{
  "n_layer": 8,
  "d_model": 128,
  "n_head": 4,
  "n_kv_head": 2,
  "head_dim": 32,
  "d_mlp": 320,
  "vocab_size": 4096,
  "activation": "swiglu",
  "norm": "rmsnorm",
  "norm_place": "pre",
  "norm_eps": 1e-05,
  "positions": "rope",
  "rope_base": 10000.0,
  "rope_fraction": 1.0,
  "qk_norm": false,
  "attn_scale": 0.177,
  "bias": "qkv",
  "tie_embeddings": true,
  "parallel_block": false,
  "init": "normal",
  "init_std_qkv": 0.0279,
  "init_std_o": 0.0279,
  "init_std_up": 0.0279,
  "init_std_down": 0.0,
  "optimizer": "soap_variant",
  "lr": 0.00765,
  "lr_mult_qkv": 0.7,
  "lr_mult_up": 0.835,
  "beta1": 0.95,
  "beta2": 0.99,
  "lr_head": 0.0106,
  "grad_clip": 0.5,
  "warmup_steps": 200,
  "schedule": "wsd",
  "decay_fraction": 0.756,
  "decay_shape": "linear",
  "final_lr_fraction": 0.1,
  "batch_tokens": 32768,
  "seq_len": 384,
  "doc_mask": true,
  "train_tokens": 126600000,
  "steps": 3864,
  "dataset": "wikipedia_en"
}
Each number is 128 + 24 x the weight over its row's rms, rounded and kept within 0 to 255. Layers, rows and columns count from 0. Numbers have three digits each. The size before them is the row's rms in percent of the matrix's.

# layer 3 attention value, 64x128, rms 0.152, rows 3-31, columns 0-127
124:135141164135128115091122123086144095130131106128075106172140122168151131168186137155101126129127121158123126131119130114119190098147094113167127096102124113151143134155136131119106148152149124147119110126116141083141078134123173102165118132134122155132155164101168165152122099126121102127150169153139106106097164074143114131116144126127120152134105146104107132138170142172099125119085
123:117140124152102116165149107106121120092112095114133175188135107067117133135131121120149154139129132080115133101121132096142112117128140141129172176115140139148144094167126134126130085170151140197155122130096149141136098115151181107114136093123133084135128088134139124153128152118137097114126141150138130134174137142111101152169123104159125141116148161080148173150131119106119121165140
128:133147137144124131137134147131146159158099100089162090110124142150097129125092142113158100107115141095121110104132122091094095100144146116100142137132129159104148136108108160167112177108127161142140103120104132110116103144113155147086132071118155119086125156106111104126123137176157122135146123192121122141175115129153124145113092108095124164120139111145135153106210162132153145114142
126:118138150151132132152131154126161097132121200093076118153112093120135119150148131168183123127138130121116174161125119099111161150140136125115113144175149142133133110129118123148126110205111148119121159116120166129112100161127091157144147125122088142124131114155089122100164131162107178123108133129125131097157131124130113121150102114091111156091148089130116138121080101164111154123101
120:092163122134136114161186136144118159135099092147156128113185147141097138149136139158124114140134114111114125120154129148135127165140077144107123086148130074088107113138117135076142144114090156102160108150127135082128125108156139138164158140115147132119117138150112131094140149129124180117135151121125145102140160139180094124174146127136126131137184177120114104152146094154122138169128
125:108070111081148109153167098108115131175134158143099142116117129164145118124133107067109135096116131123139109113079119097110151107130120137136140109112121132139171188142112142125125108153109122120130119105114138120132118099148103127166126097137100127103090145159156111110171138139139168117149069085111097158087137138112083153160134112090127093119155133167106154121135135117119126161117
124:118123128119144128113166138124116113075155156103126165120117160167120138112136111130093139120137123102146136108141124068129085072154110144102114161116156137086142084131102108129157168123102138081169105084128125152134108123134091110124133099153152123140113134142097138173080123116099146146122142087147104096133162098126101139121137107165121081138074120171116126122160131130126156140131
124:142073142100115116183155110104177131127106104114153103127114146110133130096139128140114112146118137112094148150124123155152097099098170117149096144127080073085145110138114128164095106144106107137145136133125130158135085159128103089160111117126164115088144143119148135079122132074092104149130126110123160105135140126149148132092084124134118131103134120181105157140122099164107135144156
124:173073091166163121132143135140145118121158117115102148123128141099109131121159136120133132122108097123132115146149135124121132147154144115111145119110116114058181115147108135112130095133178113112148120167126120139121067147140139150123131123152096154175147099160142126130107121147181170094121155123123137136123170150171192110117129156109135130161101127146130124129196126097161114140143
129:130127133096127120119164130116139160135089152104161142161170093118154111154155146147110112122126143107115117129134122177132182132172071120090119132111115160150178109125130138107138149089140130122122144171125114115141141106168121110084121107114156120144129132116146133125091134153103121117118128054128176155123099164130144169075106127173152132151133089121115178129120138123151146114110
128:107084129097141111099113156084135078126120148125138154074120108089140126178106121157096131150124132135117138117112115114143116127176055117114119145158090109146121147177145129139148099085085128123141093122104102085101107135137131144085103129148152123105164082121092079137118112127107104087135123135126119141131117148142087089141147144116126145134107147159110097126119104124099120112128
118:153135108115086132110105143117118153115122118151155140139143111162144119161122126141155125118142125151136107136128132128108094142173140129141082145130135079065092101163129185174113100146101134102133155137152166120115074071125133107082114138140125119113130171126143192113133164147164154118151107130117135138129137164081131104119091089096146121150107120113138164140120105149129135094129
115:105092161140153110132131136121047165110115122118143141136173125113118118132151125082124114124112149174109156130113130124136137124143142117119109128102118118133112085111107116116105138187105150123162118139112119150141141164117084144099105110124124160153107109078129135089167133121124153126154150129106123141146130081097106123140117183139125140110102173045138139155168111123132152125091
125:099108126173154115158073132105144166148123131132115122146098087091135119114093126113140149116134151129116079154130131072096186141095120110118081148120147115134115170153140132094149143091098164143138128134125129117124123117107117147149106148120153098097137153129066154113102119085174130136137164090130145083137123146144143119099109152134122079151144138117144144150166128109118107154147
123:087146143139114101097112143162161127126126151104131092138113143051125121123131150124135126112128147099148089117123125095143114135109096137147166140100115101080136146149135110127145146104091101111128158110133145150112157154077122133099133110097144118192119145100156134147103122166098156124141077147139160173090164155123109131126113157104147165100134156136126122120167080153101122129112
116:127182100090122120103133111147168128082151095136109076165143149176146115078161097084122150139122150161131145119093098107144139142116125147085104093143119139123161082150150112134147133111152115148143151171102080098129113128147124179106127159111137108123124135123081104128138141145119103158143144106135090114166144125134124133147134118087133132147112159125145122151138119142125073140095
119:150141123103134135110150071091103142117121143128129127145125123134123117115107117132144124125131169123126191105162138120104116138122104117142125115158121159062171191117148117118089100106140144150143120082155105134129143118138145110153114103128078130153156126142138163142124111173100158153145174136123142138119080165136075133154114114140116143162144180140134140154143086121158128084155
128:138111144087113122142135124134113170143156116146109142104184120151145139104180136147109152098151122148150152162113139096129107130112137103096123131102117106134078165131093108112114146130144100103126117087081123119130118133133145128142111105105143138171131162134103063109079097166121136144100141182128161151173123141113088135110122102130121130149150132093113128101093135104108081127173
124:119124103091133124100128142116138128098146121143075135116125074123087132103098124128137130147103141090147108082102142159106142078102131125130128086188142131100134133170122125090123104160115124138166125101105170137114127089132112154078130141150150147154129125121133134124188129145132144173137168125135166179166129132139144120101147091175124167126132102129133124123130157137075114129142
118:094141126095145105173151121127089108130126086140160107109102125099139121152113134131117139112131156166125107133113130097115128105083097144122136103162142138106107066103127120119163142104157143128122109121133205120134134147116168122095130095129088142087126160134166119107089126110153136083122134121130172146166128088117104114125139128145134137192060132144146128133092120150131138103127
124:165133132096111132141141147122108117124112125134149133152119082136151130136061120142137140137146122124112110129117106151124118161144119163142119131107117136138101133088126115151080112075128102169155131137127160133150077158125155149187144131107150116159149128112151100130126089113144216172133122118115089144167160101119090145098104135098151122104093148149126116137093123105123141164097
123:122132100124118126141105153148094157134154106122165113135114151076150124165123134161125120132108129098132118130109111116126125156113139147109145140146151118146127178139104132063131085146207138111159161092150106110134157120152131107073129137151152120144128145125113101134131085120133160157124104140127134098136139075136156147115112135104131092136159154136098127187094157180120108103095
126:130115104094122133091138143120134157153109119108134108143100115074115128121103128120118106126148108103124149145145149159109147102129079118129100124103126119117118091121134114109137160187150149112137123131137181149131072113109125118099145105106142162121129112131067138106097108109121119150138117138132045183086141142125134123116192119084130119121163127135136163148111110126138064130138
123:133145137136139153133080117094141161128144138139151136114127131130150128150116149085132116128133107132155120124147119124126104101129106108118205110132102099143135073124124117143126129122107132106177167115114082131145103073133088113166098099118151123089122127154152161128108104123159140121116145070123196143124096085160099118143160119098128190117130116088133149150120141143120099126104
127:106121124107095106139119142162159127130118078091163157172125150152174132136083118133147123131120117102139176115132150107118133148091119136115136127088154138161094149151158155067136112147139128092122103113106083137143079105111124157174135149125089166118102104111148144120128164163108109092129149089139149166151125141105158116122104150144130162145129123168135123094145146138090119109108
124:159155081157138107143155131109181132112163155118183139143072131118072136148179151149100116138129148128107124129123137124129111140106170124133086138114159137127122146108134103124111102085121152112125158142134131120160080133113142145154111130144166134119139113125106120113150125160124103087125106098113145184088164118099062109122117100122111098130125097069124111135134145109100128137127
121:118168085151142086085098107111151128122093134095167099130111130161102129139129125123123152125118144114161154147111131157116134143150149133127121161125133075167168142128140165124117164155136131109111078145172164110104115143122129139148125159133095103171132158127124095127145148105093170127124130111129166150200112122138118127123152130146130124140132094113109116171146130074135064123115
121:102187130129090130134128124110093116162141119121139141120137104125144122122122120082098132134135133082176118185152130116101133142151159162106094126068156091100153124138113147159110098140123127130092086120119102157111141139146181139152072123142131110138141152107114113088162108160132088137114157105130130095096176147116123123103175153136141178097136127138116142139119145146130159127138
119:167142115121120145148090113163107128175117141147144112135117117176154128123131116137139148128129139133129107126090126126117160109137132138155152148115124103068128132088136127100142148125094132134173122169108127172116061132112136165101154119154123126123138083129135072147095131118089122078121130138135128098104125107113138115139134104188114143104191152078137131113097154146165141094149
# layer 3 attention output (transposed), 128x128, rms 0.246, rows 3-31,35-63, columns 0-127
142:132135163137125112087108120086149118147130113143097102163171114168128123145192117168131119124117105154140118121105132087128149115132085110163121111092107124141138115139155124114095144140179135123116118127122141085118102117109152102176145120143111140110145154102151174123131121099138097134163145127148105114070160081156108130124146118158108171132104135105135099135165151165102123093077
141:107130124147124137151125107130123140109119110114140158173131099071117148121135130130149137128123118093135118132094133111145104119116128157134165175109124143148116120149127146116113083168151154179145124130102159138120098126162170084117113087155111099135124063125131118121124159109141088135120129150134142131161138138150108155189134109190113138110161173082146179167134116090129136156139
148:136151140136117124142118115135165154163105102111175092133135139158100121135113118122148099126095121103153097093129136105109091097130139126122135112134135160088161131141111146184115168119120141136132098115103127103085095132113141123061145090112112102090110155098090103150097137163154126135142132180154106143177128143142103140128095124095163145118133111150146137117184163141145165124155
148:130130156122143126157120169126154107129119184124073122126112091130129118171138133162181122138131134138118182183145123096150194161128133130128121137162150135132133112141111128147137092188102139128126118122128172113122107157106103156153150126113105132126099097161095142135144108158105187120128133151105137106178131121164121121153096117108134147084146093132125137125105091135130150104102
139:082163118131114119154177134149126137138103075153160145132168157138107129148116130146129109126127126131098127114170129145133136157144087137095125092137148079065105127131118134069155145110099168123155129137120132091113120099139120123182161124119146129115129135168111115101142152117120177125133143118147134107146166123163115121170151119141137122147172159084107099123144089164126125178129
151:122040115085152108136155125106129114160120152127103139128130145176141141111125102092112136091110130119171119126072080107123137095128146123141138121114121138143153206145133131117126116154101117107145124109143124112120102109141095131144136115124130110115090109168146115110178147156099180126142093107104090157088151145101093142152151117093140100127142120147122142147132136119099131164136
142:126109135124157156090157149133115135104153142115132150102094194173150135131142121111092128141142111100148134114161146086118103074126095142115103156120141136088136090145097102128154174127129148090164096109124128151120093118130109111149120105149141127147108098156114170157059114103112129153133142107111106105141151106141115125128125106150111081102115155197108137113153126107133135107132
146:142071163112114102155143127100174110118118108115173094129114140108143124110139112133122131132114127109101142156129130174145105115111155119152083131124089073086139135148136129167107099173088121149137140139124143137135093148143096095147105111120149127090158144095153124073131104092093107139124117106133147087123138125161138131106082121118109117095131134190107169130146100172125133148135
145:166069076158140127129122110151153103122147125113097139128134141114111122130168141100139138113097076133119116125140139123123113151147126117120142127107121115047182128130142152100136086124156116097126122162132110140113073141138138137122141134165121145143150102157126125126100106138182188096120144125131136143135149143163209107130144142098115123173113116115145116124173143104156135131131
141:150096133111127133106136135111132132149088121118160150157174110111144161146147136156119130118098129083124110132158110193141173137159054100084091120116114158159160109146136143112117145090127131119138125160132108127136169118140114110091102102122134125140101107086143132102092130163095117133114128081100160145123104178149136137086104122160141134133136081104134161128128147103143138102124
146:099071128111144112121115135070147088130132170132131169080127088091113120170118121142120124162122121143140130095100132108148107144191044140109125153148124103153110142153127134125160119114089128132153115133127098077118110126139140134086099125139145126094171097124093088135128115119121103094116120115166107133119108133116099104153131136134115148133112148169115102105116117134107109099154
140:144133133129097154116085143111109161113111110163116126133127125157150147155097131140149120113145139142130117137138141128119108154168135124135097162129147090048087121144128193165113110141118145112120149136131174146117088076113127112078116140149136110106139143111157169103170155133171163105164122123076133138141125182094096125137090097114129134166090100128128134125122126140121136123137
141:117102159146138117141136126126067140103136116131142153131189130094109111123173106106130118098120154154138139097107158124110131129155164137121103131119141130143122068125127113099106156189101141113165112136135104125116140156112100144117088119109124136148110122057138134087158133122124187105133163148109124138149129090117101098135125145138138124110081160072142141167166108147139144113102
141:137096124171150112142069124106135169137107121114127116162094073071142114150109125121128136126145146137106099136124092068111153130109128117123070141115147097146130160161139121103139138088107158156142129130129117118119125101103136140118114141085152093090122150147071161128115125106172147148145183106135132102141127136131157112108113151102151088136128164094115145150160115108108103142138
144:117143131163127108110116127153180119129112141116112104134102164051109134124123136123142116097129151123166116151104150093114128131117100114148182143107124095084114127120113110132107164113107103111131116109134143146101175159084132133109113094100128115172122149094144116153106119152098161138123072165138160165074149158108129122123115129110130169113138157163129130121158069143113108121127
136:119174111094130122109120106131180150106146076134098089130156162170118135071160100088128128145135155187140153127080130089157125135105115154131098096142123126131142098124134090129124111114135148143143116159122057103129126147122120184118101149133162116117091106115103116115134125140122091170134110114117085139174135137145119138146145131103118139145118159119148130156129124142113077132136
142:149134126106130137108153086084100123127140157127138136165124109125121108104108135133145131127140140117120162100163144120131114148124113118137126139165139174037169175108136103131098133117142135133137124091149107138124162128156131117158111108121089131144162139146129173114138119180104158160125189105129132129114085151130080122152112132141118144182156182143143150149125092123151134097153
150:138111129102094143123129127134109142146166112137122130113168106157156132135218141153114117096146126139139138152116117089113122143111130129087121124081106128130063167123105109124121137126121105088109128087078117131146106116122150113134114104092155134134136160155120081125076099157130132133107137187119160135180130115103096142091110128128112123168167151107110132113095127122127096129157
144:115132103125141128119120131114119120120133119143087132115109068136116136145116120126124112160075149119148100097078131161082154068113152118108126103197137131089129143144138120083125100148111122138168132115112163155120121104120107161084120123161119161150130135134123138128159148134126118166149177132121171165172124101145154137090158099171107156122146117156133146127156150147086101127138
136:103106119079152099140155121126088113111114087105153117145123112119153113156100139124123144111124135151120128119107086078134103111087088131150110092153131145106085053116122132141148122095150133137141118117147215111137133156126141105109147134110108123122099144139161115124081153127144134103157114110124163164154156097105129111137117121118141120188077146135140132130099099145126146098120
150:141130151104125122140127138106096111117109121123142125143140093133121158131062105120104146111154140122117115129104155143128143151133120158138124135107125131147100151083126117145077118060134122145157130143125167138152095171111186150201150114127147136144164107105125101117139100090148206159135107152110100147158124096113108127082118135120147132114118129162134116133142159107103150174120
142:132137092097126125145114174167105137128158088115169125127132174086121146148118119148133117138095131096118113126093123084127118157118136138118138154172125119157133169129098132073129079151203133110149147096174125120138153135161142105067136139132157114133119140132098114140136079123117169148115106130120125117115132088121155122120106111104133127127136148139123121174111173181136120104105
145:111128116097107126106146141102124157135125128116125121136096098069117121119112141117140102126158134104113130126145151158097158118130094132122117120086115141105132078098121112107121154179155142112123149133134174153128070107128116121092140110105143153128150122139080120085109122131138138140152085136128046170082124150130146122097187112096114131122150100130116172136090117125153083122112
143:131115135118157123133103128068144127136150102117148125120130127140155144128112138085120111103140130121125141122166112123114109106126120119128221151142092086141130070140117133148117142135092128110169163110126085150156106102152094113146107115129170123090120149135138157139126128140137139130120158089105190138129100097148098128152162104092151188131142095075135155117117144152129120135102
143:092149132098097107133130137152171156139134079099156140171134139111143107122092130141145117146094136096170153135134138100099139133098139141109133121101155144154112145163140159051148111150137118118125118137101083139129091085136127165186134138136092141117107109125157140151119145152117126090108155099141144190152114144091138112123087135148111164147094107164105125098138131134112136119110
140:148176080143130113131135148115171130137138170131170145139068142125090112141189150153105130138136167117111113155114157130115121146104157116104096138121143127120130121120139095139101094065104170126143130136144149114127090136110139120167120135153124142122133109131097099110133137160149100074116116098093154152090144101112068110123114097129109098123128104082130124147147157112088129138125
142:116172094131117101084103112113151113111078117116175102119112128162085140120139143100112148147122125124145137115110121142125120132143143122120102174108125087180136146141123180126129163169119125107108094132174181110107102168124107144150135163118126108172145136134112113110143147131087168146116150106141140140175126133145145107136141136157142131159151107122121104130161150081129076075131
147:110167118131105133129108141100096110140130118120148130120153088128164131133122129080113126134123126091169119196138104121129160146138163143131092124074140101089150115159119153134138108118134107136098089094123117166130128138134180131157094145131138111123118130106104108092146090174134080138117177141144110114086196148102112124122176138140146160091136127134119113152142156151123159111134
137:167159145114138120129107120154106140155116161134151106146133127170164113121127133134116144146139145119089122119087092134127159123148124136162145144125108105075134141099133146102151118136082108133164136151109118169128090151122146170097180123155146114123128094093134094174078132128102118076145123135127107116113129091100128108145127111176140136106178167074131150101115155136168131091125
093:114145099125117133167151137164118125107119147105167159109068153112128123125069139095107135137135150114112147128147133153121102125118175148078127152160151115123121137126104137143162102104083121132139127121133112185131153160137103142071105143120136127148112098165101088121119141157127148131096130117094146137186101168097147141134106141109151093134164117156130164121089109090146131149159
100:151149127113136101108133145148135126141146144149108100088128161181135102136119126132113116120148124174125133123152124144113149127146126091118091085149128106110143133099127100129140164094107106089114137130154100121137161134108071176140131175097135159116127166125132139135131095151120157115134118115132119126115112111103135104062126138074150106131087076182121069089122131171123102105118
103:145103122138141138107144135118096103098143136140088162132123107105164148121139148129104152133136135147110166156125127153128151140125118127138122141114115101164085134118149123062137090132144118128106155121154116139167159123123118142189122157149143151173135106166166146109153146100115121116099130077104149102069143113116159121111174143153093101146130138099099115144079074141118086118097
100:115129110123125128097133084126101141131136057129163129124140156127139116083115124097070129127135126126134091084120141163091066088136108116112120129105114124122116130122145138127111166073158108116124135135117093148130152106153140091108107132147150112133139164089181118119102145110140071114117111102158122147070109135095135129101163133146128113163109169107123126124152160129136102160150
091:163105159138134132107076112092136114126161171113101123116087106116141097103133116124137133137141137130139141136082135129106127099114174121164130165131098174176133123133149127167106124148158082138089127132138133143135148153127139129078086125148094120139148122082152145145107100138131079120113117141114126151118092145098117137081108135115096136106089105177150151131113151068142136086128
102:128213144168106139125097129153118141095134102127150114126121109080117123131131160152133118153141128132091132140180165145126121161138120146106125135127130119130110052096124118132129129090156144137105117144114119160142153152124157138102125134125116146125168147078096137150083101093157072135120156149145156109167102108154166111105097138173109154134107133103146123111125124139152124088129
097:123146130135102092162105105128141120148112124144125102148161080077091123121116132146161129125133146168120128125090095161140161184140158110133156108150126105172123170110165154124099095133143112162093168146131134113139151147124142144113125158102107133120158161098147084101200134151145126109139117142154133149117107142121139129116121126109162181164140108072170119131109131139120123145120
096:113181093132136142116111132147083133144116140140078151137133117163112158160101138123138127124156127150155111110131120090111146133148117131106170136136147175164110107102114125092151157087160123116118110108132108127117179116110159168109157138130110118171091109155102135181127163153155155116135135140127105159118127127087114131151173122130132145156130107065153079144114155084119108106121
099:097158189091128132127138140104094154123103129146161119136127110128142131127084120156115119148155185129135141126117124138135155113111125146131104115160143145216081132116113108158125172131102139166139121088122151115147181123105129122114109126098139107121123146109135126136151152110075085143115112139130109136118109125094050143124117105152167134091141132147096155131093120154101112123131
100:101171134130131129145120113131127139110160144126100115100072127142129063100123116106130113146172123177134144131076149072104097124088187157158161118136150097112103154102124115142146117167132123130109116105133143132132084143117136142168150148131122128122167145161098138158172144100172144107124128173168091129136138084132135118159144130105118131136117175152113102118120115143125130144136
095:144187126152115150131153118188115163118130090129122097182118156163144125072135139117124127085150141125109130155152123150108153115072214115143124113117117149103145114104121125129105139129158134137108138117131141171137155134111125132166170130117118124159081165124155165116118144143125159166133146143089148135138158126143159147111134132123137106128133106076127151156146146129143139148089
094:123117132124148095137178108159150101138168144082129122122132140100105083114157115122109134136146102131116129122124113126125147104088123128108157093138116163199173127112128071111141153124141112144136109146123095111139160173147125136163130108104131155139123111156107090148083098125093086135095135125181134104114128060155156126128162155155132112079161150137135135130139122132136109138106
097:154132093096117150127109135116179128148115129125123107124074118150134179144082143141142145146121095108116117163151100121159133131101094130144150129126109131124133191130129140153154115081137121155107138127115143129130127098152153122140169134150147120115128123194110118178092114150141079137140110110156135116107132167139148173124126105112123147142189095179098104102089157118130114146158
095:123156133082103130124180128135125083131146131127113141087156196173108157114151126144124120141112118108156147114125167186154106129148132139139180109142115158106124093091113157149106138164154098087119133102120133148124135155155124124151145107162107158165134111117172100114139131148079114114112077147124131141122124114117115148150142109161110174139130094151130112102095151150149159118107
103:126118123102128144140138124122088140121143130161130153118140095189148120137135121153129123164140105132088128092141111162142111117131170143107081113149128151167142126136147140115145096135150152143116141151118114103152083095170135118149140162157124151082150091156112146101158140107156083129155199093115088095175101102135111137127140134149122089135126098108130144124094184101142147135145
089:120098155140133138140143147124087110147108161125141172110120104086152103191104149153127126100149108067107100138159151153095140142150148107122171167122142123136114156137130150145136121138116114105111152134142206150148116125137139074132127111140097140168156120136150137159105109131133166077116145154145175113074121122120134136105103124160153127119126109150112108106133126103136180135139
096:109126130150141118145104175165157119127117087122129120090127148126146142155131114127112136125119112133144097158116100159119138107138136139122132115093112078211088084151111166124153114131128108114132142148112152120144107143094117117096157142134166127101088123115142082133117110067149103094124068149118128118141172110129191126124147122120135118081107092122126110088129157125122121153097
098:119140129148168100131121125119140122110112161122124119138086161086098138122048121106134141156103121122116114112139112168141118117154134124163131116165141143124206092131144142125138137129129148150139123176165144139099147140134106155131151150168104128131142103088142162127195161093129128137150107072133101123080119130156132115170140121129133130090086102143155134144158126132115138123093
095:137128157144104133135140128148131141133117123113156133137145183113135113103154131130131136112179106134113149159158137078180096176137107148147138151067120118171129127119131124163130164113129130130094119138143090094134127154137167108182132142099121102127125124134130112132091116106139135079127098123145086089079134167117109116144087144079146105139106146102103101125096115092163161132101
091:154152129174104153118094146113158145153133161149107123113134148145112146094147112133124127140117122099142135158153162178123164146171153135109141155103119111142180185133145122125094114154098116109119140132118053154110123104143113160144129122141158118134157119113099137143172084119125117172105121142115097074104098157149129143140124140127120133073186097111129114121146156125129118160129
100:117135116152136136121141122154164152134147128138111142113138169120143102124199152123151111141116118132138133124151123109128109108114149111122126125160138118109160109177122139101173147200124139114114126115135092122109152088145075112042096155139117120123089142149140144146135148149116060074110149105158135112101126155152151124166141123130124119152128138091122151113120095150141106090143
095:113101174153129118111141086092145111120090160142099140131115092157147100109132136105130138127162130159138142142156137174129139094136110125133118110069147119102119085124157115183124170099064125162117120158083130130130118128085115155181124115140090144119140114130148155110121174135139091102137153136135118150145124160157118136123151147144129120137118106123120139081150079078125133151147
095:146118143140158138152110116149130105131133124142142142117161169170134138131147122123110165121090114149135116135124104117160090135120146135150130120172147117166134170152121147141127085090108120129130116120137092120121179155130131128159112152130114100137112127114186129183156119124117121105108170121123217095174135105123121130169069146142145123136107158126139080098162136134117176128151
096:127133130139096134110151126184115125114105154151120121140114120114109124128151119172141151166120131144151118139107125150141130142127170133115036118103163165113126184114135105107136129133162139157091103142123167100094153131095148126110165135121088141150139107118125112117132135108123111120134099174153056116122165158105148133117097153167114069118117159164130114129154113104133124118151
101:165111113175160140119122122112081095107127173165117117079130128141123175138158127115120141094142124145078110114132105167137117128157112114138117132153097122104146102099117108191112160116114141133139134117146172128115176164125120087071119115120151104132148146131107115098141117105147132172165096153121114073106136114153122144132162124106157093111170145094147120159122115125142129137150
097:107093163116123144122117105141085127110121089130079111133179124132145183116064109107144135113099091145152139102141082115153133111155101140153154114116108130143129132140140155119165171191152087130121116128107118151120166114155119136097146124092132120131130147127153154131122123085109143180141147155165102107163117153138169156128155148118144152130121155165131122124097092134165118125139
093:157100153136143144178158140126099128142172138138080144147125123095171120138124115152140117109129139136111116146160125108128132122103112138130147080130132168084138105122137072118127087086144133144151162124095071139142169091141155096103144092141131144080112107127144140139107120115167094119147106144118113128074141116108121153126122120100115117086110139133143144116101114179116187166115
099:156095151130150113124147119152151146124118144133109121145105171142087120125125119178144131128130133174088138071117161129134103103125098112122163144188121141171106151091131098125126141144111150115162169162138138079128137121115079144098154101125127143130126154144153155169102164097117178131125085109115138136163060117150141128132080111124114123153129143117135144101114122103136104153129
090:111095120132123134131147128087151106103130100111105131113115125102092135135121124143143128094131107121178125144176156139118100126109140118094108121142138144169121118157134114150098136124169146134090112106136132087117158095125121090156070113108112135125134161173124145080197121129160138190120128116122152134136131152160134146113121162083112122147085097186128102164138111119096121164141
# layer 3 attention query, 128x128, rms 0.1, rows 64-71,96-102, columns 0-127
030:141146117153164097149117116122173108112156122098148112158136096132145125158154136126108180100127134103120137127148111098157097194147105100134146128154120139106138120182146116128133131147095086108126143113170124136132176160152190092124105101142129135090147113112146200151139130108112158148121123107128130087113140138109087151122114134092163092140126138119119106105130150139176124143109
045:116113153120133148128118116125139127123109124187118145057130144146118132084118125098138078120116120148123137133110158174103129100139123098158163136091154130135098122078156121109099188124166157155097096096119130124086099104117088165123133144169125150135149138118133103124116114142127081109101133126126095155124100150130122079144105169097107151132148104125079108099159127137110128144130
053:136132149135133056123142138146164102163136136086154088153100142120142109190121121166154180121130102115144095124162093084135129154134120150149134055125103154131140123182087121138149095113116118090141125152170122140160178143140158083126098146123165139105106096121123130138125117127148144148165123133126143111141157143111115131138156111136127114154132126135103146110118146135114134094157
055:120113069145107215144114124112115147133107134142093145105126165126099130098123140125118097129119133139120192138110139170126161111145140152108129180124112093143109131082122132109128195112131155176123084086077122129103086115091104138133138123137125105187146144144122121111121168110109123116121153138134108131126133134146154088110114167126129147108116141117141111162118136122127139153108
044:105109129111144116105113152092106195100146148154116126112130139143095091137171135106157116112122114152155132092137097112073120143112179180130121167095131101134083157089085129131141101100112144156117120154157132121140122096134109147131113107144116097142162137139138105143124137131141151121163090124150176094112112160120097158129124205116115131094125100116146122146112150111112113117145
062:104166109086163109102123082114119076126163140103145120140138109124100103130130079156132126133112109106131113145146118132084087167120142140094192138092144134087148128144088111139176091137118154119106153139109115095128123153182106131152124133093145118120105123089110132151135102122148113104174125127149146124130161129106130191093120110154101123104144167164110105128121112105135137132126
082:082142127138154097110092146102127108130175117150151122123117119121133136161155127113182132058088092094119121131181123142117105172102156126099153139094108161119110129126095124111162120096119164113097111159112151118149135131148103139163121139146147131131118140101124140189141128160097127094174125127108118109095125105118125179115168118112146140100165128125098127138149094116107141109161
092:087126081124111140098107140119099108161147123107110122113098102136136145131144095107159109103118084138112133102159160114170117110132155081153131154144110121143100115123146142071150136071145140145113109103097124139126151109117138153153114129142116145179138126138115144120145145151119112151172104132160133126089125119133116167074137067129139187167163114114086152117113112121090133102117
132:122168112115134092129127150163078060120152159200135110121131123123142108134105117129146141117136129160130082173126120124129116139135128110108158166140117136090118134144101118130171124117102078094095127141159117147102118125183093123147171136099134143107142156111147129135128177107111105114133154101138136107114132125160166094114096127132162136146161143175132157117145139097083128103141
072:151127149135102157101103095095156143101116107106168147132160170108117133159164111146153101129118134144146149137129139156108132165148115114131141126116129156142135129122123122152130066096144120141136087091108098078108094152110122155112133149132162165140126064144103072113120095132116134124133141208100122153157115109112110093132105140112096138107123129072122132123158149153161118135129
102:150163119119139088157103122127089116125155145151104115120121109125152120120107138077172129107136101116113080180127130128132104114124125122095160147162151178128107067148100116089125126112140093092108128174148101094126144135158104149163129137106087096120146118105086153155124158095090122152111140112144123120103160133128156136113125128157154138145162087176095149152113121123095131140112
096:137107131138102151119136117114176129114141155090133123148139141121118149171164149120056128161137162136137191087129169131126154119131087114152090137117094097121148157134129163148114119123156139161177116111141132114130139105082157103111141095123184135144108103148146116106122108153124158112135143144134132124154120157113102094115164120113070119141087120103149110163100151163147145118125
078:099104088125171113137152124129090131129171127151161133180134132163093123085112124114150059122110117161128097132147150127133146123144154117146143178113118114106151089123144125106154133136140122130125164144131141149142151124187113066131138148071093130117106124113093138136108116112108118125110119114148124154151152146112124146126092116063109176090141110102133122114121133105100129158091
117:112155123105098121128164146140107121117163192150141135113141110144099101103127147117163164123119121140142100137103139107123156146109118139133169178134140174117108089154112137118174091100110133117146150186172140116111121085165123173117132159142088120113115112100109150159140146133107105127105146081127131085138135141132114103095144112168155139110155111156118149155112141115090121085158
102:123159138150135106146143154123082147148154109138108142103123126109140130090112094127154122082071117103098103187156089155131095141122173133106152147125121177122105121098133147099132147104107130113118135144111147115129119133178141142133143109153119132091140137096121154166130140106116115122174118120116129131093143113138170149134147096125132144103156128163087070082087091120093159099129
# layer 3 attention key, 64x128, rms 0.0921, rows 32-38, columns 0-127
050:151127106161131111121137138107151121077124150097118104138136104137112146127144129144128144118131125109140163117138103093124118156167134133141125101165126154148125103187159106168091125138130131144137150114140147121146195119155157123146130120155124115177086116079161158108146099142157152184121116105127176096110138105124114165136107108171137096139140107095122078143110135130176119127077
060:119116168136155156145139127116109074174116124125113121102128154133089104102087142108138119103113137109159161110111168145101152086157119130168164163127152148179142144105134138130072143121150180127120128110107105144116131128122130124114141104126129165115122142152106142132189094125144102113170118117152139108095104122098110081124098129092109166135137144096111103090163158132126153156095
058:137117148128111103093142152145134140123121156098184140155131118108147129151146125117137178118095116144141086131113110081134119127148151134156099098145118149135143142148149112114146115110110113111139210161112128120158137111111102116136144132165114085083105123094089109147113096126159150103105132108138170153130189147156120131119162092114134107115130123126072170136105114156093130092099
057:083123112127170176156102120124120113136153136162083135103129195143093124133123129146122098122137155100143170144129134146076135130123106154121139152113143116122098120095089149118087139126106131132111100102147154136124112143148132140133097107095144150158143091151088117140156131132115149135162141133141099124141085106133104123114088186125155147103125146134154115128183144110111154193171
061:143125103150139117072105078107110145147087098145142141098111127142104114143118105136196130077115137118121146134113050137116118153085135179116112152100134125117089076125103108149093131131145136132105152151119106103127136140151130117136112140115140146194136137129170185163142129181106141101116130109121103106127123103125100160128120160123151113121141144128129118137121128121089145127157
076:165167151147109095112110144140123157130116126156127157103152115147150106133123179122160122118144138128110097150129083127111151130114113187075141128123120095114121100142080098145192111152155121138134150091101146069089129121155132172161122119113112089171131123117115136113100107140113126093138109105115111108100105141123114152129129133129157155155152139145089129158124121096149079099160
073:129098102076131092082127136085068129126124115125157119131107091136112145071113108161130124113040113115168120168154115145125126164121136140146161143137104135116122143142138095164126163125136133148101117133133111111161134157129111140125168134115090140071144104121145146185095132125119123123143139150099124125131164157134133150154121096113118112128128115094137104150129122131101140065123